Weights of a small transformer language model: 3 heads of 32, rotary positions.
Each number is 50 + 10 x the weight over the matrix's rms, rounded and kept within 0 to 99. Layers, rows and columns count from 0.

# layer 6 MLP down (transposed), 384x96, rms 0.113, rows 332-348, columns 0-95
44 51 40 50 60 43 42 50 51 29 63 58 39 45 47 43 44 79 52 48 64 49 44 46 32 60 53 60 42 42 47 48 37 58 62 46 28 56 47 45 39 46 53 31 38 59 54 49 49 47 32 44 47 41 51 37 55 56 59 45 48 57 50 47 42 29 60 49 44 36 32 63 52 64 58 55 61 59 40 58 61 42 55 31 54 44 38 55 41 63 52 46 36 57 54 68
47 25 33 56 54 50 37 58 69 41 38 45 57 50 52 42 37 54 48 56 55 40 62 44 59 52 46 63 44 48 44 46 54 41 39 59 54 31 52 56 42 53 55 55 40 68 53 59 56 38 58 49 35 55 41 24 57 34 53 29 63 65 49 47 55 63 40 33 48 47 64 53 72 66 51 44 57 36 25 41 56 49 48 62 41 56 55 57 40 52 52 44 47 29 27 52
58 65 51 62 60 39 58 46 73 43 30 47 32 43 69 50 47 55 58 49 55 54 71 65 83 50 32 48 36 41 46 57 44 42 47 41 44 46 48 44 66 42 49 49 43 60 52 61 44 36 71 50 40 44 60 54 45 33 54 63 61 52 62 33 57 59 51 31 61 47 38 60 42 59 36 48 41 57 43 68 55 42 38 56 51 40 54 52 50 59 50 56 51 51 44 36
52 50 61 55 49 45 43 45 46 29 39 56 49 59 54 62 51 36 58 56 51 63 43 41 73 55 56 49 54 58 49 63 44 70 55 49 38 33 58 45 56 54 42 63 44 43 41 42 44 56 47 45 50 57 47 51 54 65 53 49 23 40 56 58 52 67 44 38 56 47 57 38 56 44 55 64 55 51 60 42 47 27 48 55 43 47 54 61 43 48 41 66 55 54 46 38
58 39 56 50 44 42 61 38 51 50 53 45 59 37 55 52 65 49 65 57 61 55 55 44 61 45 44 55 46 66 45 43 50 63 48 79 50 51 42 53 37 60 52 33 25 55 43 50 42 38 52 32 43 38 49 53 41 69 56 58 57 53 42 30 59 55 47 33 49 59 45 70 59 48 32 63 40 52 44 59 48 42 65 40 53 56 75 37 43 47 47 50 49 52 56 52
49 47 56 33 81 37 50 61 32 45 45 42 34 64 46 37 64 63 38 68 55 44 52 46 55 40 48 49 45 58 57 35 56 42 44 45 42 59 76 55 36 43 58 49 44 57 55 50 46 54 50 72 48 53 45 43 44 44 45 76 46 66 43 54 41 49 30 63 44 40 46 53 56 50 59 52 49 54 48 47 39 43 31 49 34 34 34 51 49 51 36 31 63 31 56 49
48 37 63 44 63 53 40 37 52 51 36 39 50 41 57 51 50 34 56 59 55 44 35 47 59 45 38 55 45 36 44 52 46 48 59 49 53 50 53 34 35 53 49 45 63 44 46 52 62 55 41 47 49 51 43 46 53 43 50 51 52 50 56 42 68 51 51 56 53 51 75 70 56 55 67 51 52 46 42 57 43 66 41 50 54 42 34 53 60 40 59 42 49 65 63 45
61 49 45 60 57 58 64 49 53 47 35 50 53 50 40 54 70 74 44 45 37 54 48 50 59 41 48 41 48 61 43 47 50 40 49 54 55 70 48 35 41 44 63 52 43 44 50 57 54 41 48 47 35 52 43 53 39 64 66 42 51 53 51 38 48 51 52 66 60 41 47 48 50 41 66 49 62 49 69 34 60 58 70 49 48 34 54 70 52 52 45 47 61 53 48 66
53 35 54 58 54 46 66 51 64 47 52 53 40 43 43 38 28 42 48 54 57 57 44 43 46 49 35 49 71 67 52 49 49 62 57 71 53 61 45 53 38 61 53 47 41 45 56 53 77 54 35 61 35 36 45 50 54 53 29 45 44 52 61 66 43 51 45 59 38 43 40 41 60 50 35 59 56 58 54 54 66 48 42 54 45 63 55 53 49 62 43 50 44 48 36 48
31 46 56 56 63 51 42 56 55 34 56 32 46 55 59 41 49 70 42 58 54 56 61 46 56 28 62 60 46 60 59 43 57 37 45 59 56 20 50 50 54 53 44 61 34 45 31 52 64 55 45 39 70 45 48 51 56 51 44 28 58 57 55 60 75 57 51 60 68 52 57 61 48 48 46 36 35 41 36 59 52 43 56 42 42 65 54 45 49 30 35 42 42 46 45 44
60 55 54 38 43 62 48 34 31 43 43 48 54 47 49 44 64 44 36 47 41 32 56 50 51 51 37 49 53 54 56 78 44 61 58 62 41 42 62 47 77 46 24 47 47 55 53 47 43 64 58 43 22 47 62 58 58 62 43 56 53 40 35 69 37 41 41 41 42 67 61 50 54 31 31 38 52 52 60 70 40 55 60 59 42 71 48 47 47 62 48 62 54 57 47 61
36 40 53 39 41 27 56 56 65 41 61 35 28 58 49 64 52 61 53 63 44 40 46 47 36 37 45 55 59 59 49 55 46 61 54 39 55 54 51 50 50 46 65 56 54 57 46 44 43 44 52 32 42 65 44 41 64 42 36 36 59 38 34 48 48 47 49 56 47 51 54 53 50 45 44 53 36 22 53 38 48 47 61 34 50 47 52 55 26 37 71 51 39 63 41 33
47 41 41 57 40 48 50 63 76 51 60 48 43 39 45 30 45 56 38 50 36 31 60 76 55 50 51 55 36 73 48 47 38 46 50 39 60 48 49 29 53 53 56 42 46 23 50 60 49 49 47 58 34 53 59 30 36 47 55 64 62 46 61 49 70 31 41 49 53 40 68 42 43 42 49 52 50 54 42 45 56 35 50 47 48 63 38 31 48 62 62 37 51 36 37 46
47 47 41 50 39 74 49 53 63 59 30 52 63 48 55 58 57 54 41 46 48 69 61 53 61 49 49 28 51 50 66 51 61 32 69 43 46 56 61 67 42 58 56 61 53 53 38 47 60 55 62 45 39 60 57 55 66 55 68 47 38 33 46 41 62 59 26 56 40 56 40 47 38 52 42 38 36 45 34 37 40 45 66 47 52 41 56 53 62 40 31 64 47 58 54 41
36 58 41 63 61 36 47 37 64 56 50 57 58 52 65 39 36 64 47 40 49 49 55 43 59 57 59 40 61 61 42 57 38 26 43 62 55 32 60 35 35 39 56 57 41 40 51 48 30 39 53 67 46 39 54 50 47 43 54 63 38 32 58 44 71 44 45 44 56 48 51 52 25 56 42 51 35 61 63 39 42 38 47 28 57 60 48 53 52 50 52 33 49 40 59 40
52 47 73 51 70 44 50 68 47 43 56 53 46 69 39 49 42 65 57 47 59 48 50 37 56 45 63 44 69 66 76 60 69 61 48 66 58 36 51 56 44 61 60 49 25 38 85 25 40 49 59 38 47 50 52 50 57 47 50 59 45 33 46 45 72 65 42 42 64 43 47 41 56 59 55 56 30 41 52 66 37 50 21 49 46 43 50 56 43 62 64 47 43 37 39 47
56 42 46 49 49 47 42 42 59 44 43 51 54 46 52 53 38 74 38 48 47 48 56 44 52 52 47 45 44 53 66 51 53 38 49 34 38 46 57 55 48 29 63 44 61 33 52 39 52 41 61 55 52 46 45 47 42 59 42 36 66 50 41 47 45 51 42 47 57 36 43 72 49 42 52 51 49 52 42 42 66 57 34 52 47 62 48 36 47 55 51 51 66 52 49 31
# layer 6 MLP up, 384x96, rms 0.123, rows 333-349, columns 0-95
47 53 45 46 44 45 45 47 64 45 51 42 53 64 47 61 59 66 46 51 50 50 42 35 46 57 59 47 34 28 59 56 48 57 67 38 46 48 39 42 55 34 51 46 41 34 28 47 50 54 56 37 62 27 49 52 62 59 44 42 59 36 37 44 34 46 76 57 38 44 38 50 52 38 50 50 38 58 54 47 30 50 78 47 60 38 58 56 44 43 51 26 34 54 48 72
45 60 59 44 39 31 43 66 45 54 59 57 43 38 45 58 38 31 71 52 47 47 66 52 56 49 30 35 27 46 56 47 57 48 35 36 36 54 46 42 42 39 44 58 47 55 54 61 52 53 74 36 46 63 55 58 43 30 40 45 44 47 40 59 48 31 51 54 41 60 36 40 35 45 41 41 62 49 66 49 27 40 54 44 65 49 51 35 56 59 51 30 64 40 58 55
43 43 34 57 43 49 56 49 57 55 46 59 45 68 39 48 47 72 57 61 59 45 53 34 54 51 42 51 31 48 37 54 43 53 60 47 56 51 45 55 42 34 45 42 38 55 32 56 63 45 54 43 53 40 40 44 47 55 40 40 63 46 46 45 35 34 52 62 46 29 47 55 36 37 60 47 57 59 56 59 48 53 35 71 56 46 41 40 39 47 40 52 69 53 64 47
50 46 43 45 53 58 44 52 37 58 52 47 42 52 45 48 46 37 47 58 37 35 31 48 42 51 63 40 47 33 74 49 40 53 61 33 72 55 51 42 66 44 38 43 46 44 52 56 51 56 36 60 48 58 49 55 58 40 47 25 50 57 36 55 47 55 65 60 54 39 53 37 63 37 64 29 47 40 24 46 53 61 57 55 45 39 37 51 77 46 36 51 77 60 41 44
49 54 42 61 38 43 54 59 43 53 43 46 54 47 39 37 52 57 60 43 36 54 52 75 45 58 51 49 63 49 50 32 68 66 62 51 52 65 38 64 68 62 61 56 36 53 41 53 58 52 59 60 41 49 32 51 52 29 35 41 34 46 45 39 46 33 64 62 54 48 35 39 60 42 25 50 33 48 29 63 55 54 55 52 56 52 48 52 55 56 51 37 71 60 46 58
44 48 54 47 46 53 52 57 36 64 45 48 52 38 47 61 49 53 63 59 46 42 56 45 55 49 56 38 54 69 56 43 70 59 46 65 42 57 34 71 69 50 51 51 36 71 53 40 38 54 48 47 38 65 57 39 33 59 43 49 40 50 41 55 42 56 48 43 45 52 58 53 52 47 30 53 56 55 47 64 42 36 68 59 47 56 53 53 59 51 57 48 59 36 34 53
37 50 35 39 57 44 54 58 40 61 48 65 49 43 53 41 53 34 53 48 70 48 53 49 67 54 50 48 40 59 34 49 63 48 50 48 47 42 43 65 52 46 30 38 51 58 50 54 61 57 50 45 37 36 56 62 63 28 48 61 47 53 52 37 54 65 51 34 39 44 41 54 47 37 49 54 52 48 43 44 54 40 41 38 56 57 36 43 50 29 54 49 36 48 50 45
50 66 52 48 37 56 46 45 38 49 54 56 53 62 46 50 49 68 49 43 55 47 50 61 44 45 62 43 50 37 39 58 61 41 52 36 52 37 58 47 59 40 54 53 44 46 55 41 44 59 53 31 67 56 46 42 56 52 45 51 63 43 38 35 72 53 71 49 45 49 67 41 47 48 39 45 44 50 53 57 43 37 74 23 65 42 38 50 51 42 65 63 44 74 52 60
51 58 41 41 55 55 54 50 60 57 58 46 51 47 44 38 55 51 63 68 53 38 56 63 45 60 65 45 52 41 62 49 54 50 52 65 60 54 51 45 59 36 36 67 51 44 37 42 54 71 38 40 47 56 54 54 46 43 52 36 74 30 48 53 50 55 63 63 39 42 52 49 29 54 51 43 74 59 55 57 47 33 57 47 37 73 72 49 66 36 54 27 34 46 59 66
53 53 44 46 54 46 54 54 57 68 47 55 38 53 51 35 54 39 47 26 51 51 72 54 73 43 53 47 44 43 42 47 57 39 71 58 71 51 62 53 54 36 79 50 43 46 61 50 52 60 35 50 49 56 64 47 68 61 52 43 66 47 49 40 52 51 68 65 43 24 65 52 43 56 56 47 55 48 45 45 57 33 46 45 74 52 38 68 58 61 57 28 41 58 58 51
45 60 45 56 55 49 52 62 47 50 53 43 65 62 61 44 60 66 59 38 43 46 49 50 50 50 60 46 42 41 41 52 55 54 46 32 51 56 60 50 43 57 52 55 38 54 26 53 51 58 30 46 39 38 48 41 23 55 51 47 52 47 67 33 42 75 65 52 52 56 61 20 43 49 52 48 57 52 27 65 36 44 56 48 71 57 59 49 49 52 47 49 59 59 57 67
47 62 62 75 35 49 45 55 48 41 56 48 51 43 46 55 60 55 85 72 60 38 51 38 39 51 40 34 51 46 46 36 64 28 47 34 53 40 33 56 58 53 41 52 53 56 58 62 53 52 44 45 64 38 47 48 69 34 46 54 39 63 46 51 47 42 41 45 42 68 38 57 47 49 57 56 54 48 56 44 54 58 75 49 57 19 33 59 67 57 51 55 52 66 60 54
51 48 42 54 53 70 50 55 44 58 42 41 49 44 35 48 45 49 61 59 47 38 60 64 38 76 43 45 56 49 51 45 31 52 54 37 47 63 33 60 39 61 38 62 33 48 49 62 46 72 49 38 49 43 44 39 44 51 35 49 31 72 30 54 51 46 59 56 64 66 52 50 65 41 55 55 41 50 36 40 56 41 44 50 57 49 40 55 54 40 49 43 35 54 43 47
67 63 46 47 43 62 80 58 66 69 54 47 53 39 41 51 46 57 53 66 59 51 54 56 52 57 70 51 44 50 62 30 51 51 66 44 53 44 53 47 55 54 48 65 39 41 58 58 37 59 53 76 59 46 59 61 47 53 54 39 58 40 48 57 48 28 57 37 44 72 60 51 47 45 33 57 51 61 54 59 56 50 54 50 50 58 65 28 41 44 30 45 63 65 44 50
50 67 42 45 43 63 64 54 71 62 76 27 59 50 35 57 56 25 72 34 46 38 30 67 45 60 33 55 60 35 72 55 61 50 46 62 51 67 45 55 38 48 32 60 54 37 61 44 57 69 56 52 52 52 57 56 48 47 35 46 61 40 54 62 58 50 43 48 47 61 63 37 51 31 56 54 56 60 54 76 45 58 38 45 52 59 59 50 45 50 41 52 44 60 48 40
39 46 38 44 51 38 55 46 55 43 58 51 34 35 46 49 44 24 56 45 50 52 39 51 58 55 64 58 47 57 38 48 59 63 65 53 52 46 47 46 46 60 34 48 53 64 39 42 48 53 43 31 65 48 63 57 42 40 61 56 48 65 62 61 47 49 57 60 35 60 58 25 48 48 44 34 39 45 42 58 21 54 43 48 49 45 42 61 48 48 56 42 49 38 56 59
52 65 58 53 45 44 46 52 50 90 43 60 48 65 36 58 49 51 49 70 57 64 40 50 45 54 38 52 54 35 45 45 72 29 49 46 48 38 62 68 55 47 46 62 53 40 47 44 67 50 36 39 55 37 59 46 49 64 46 53 35 19 37 59 53 41 50 46 50 56 46 58 27 49 45 51 53 47 50 66 67 37 45 40 66 50 61 51 67 58 59 69 54 56 60 69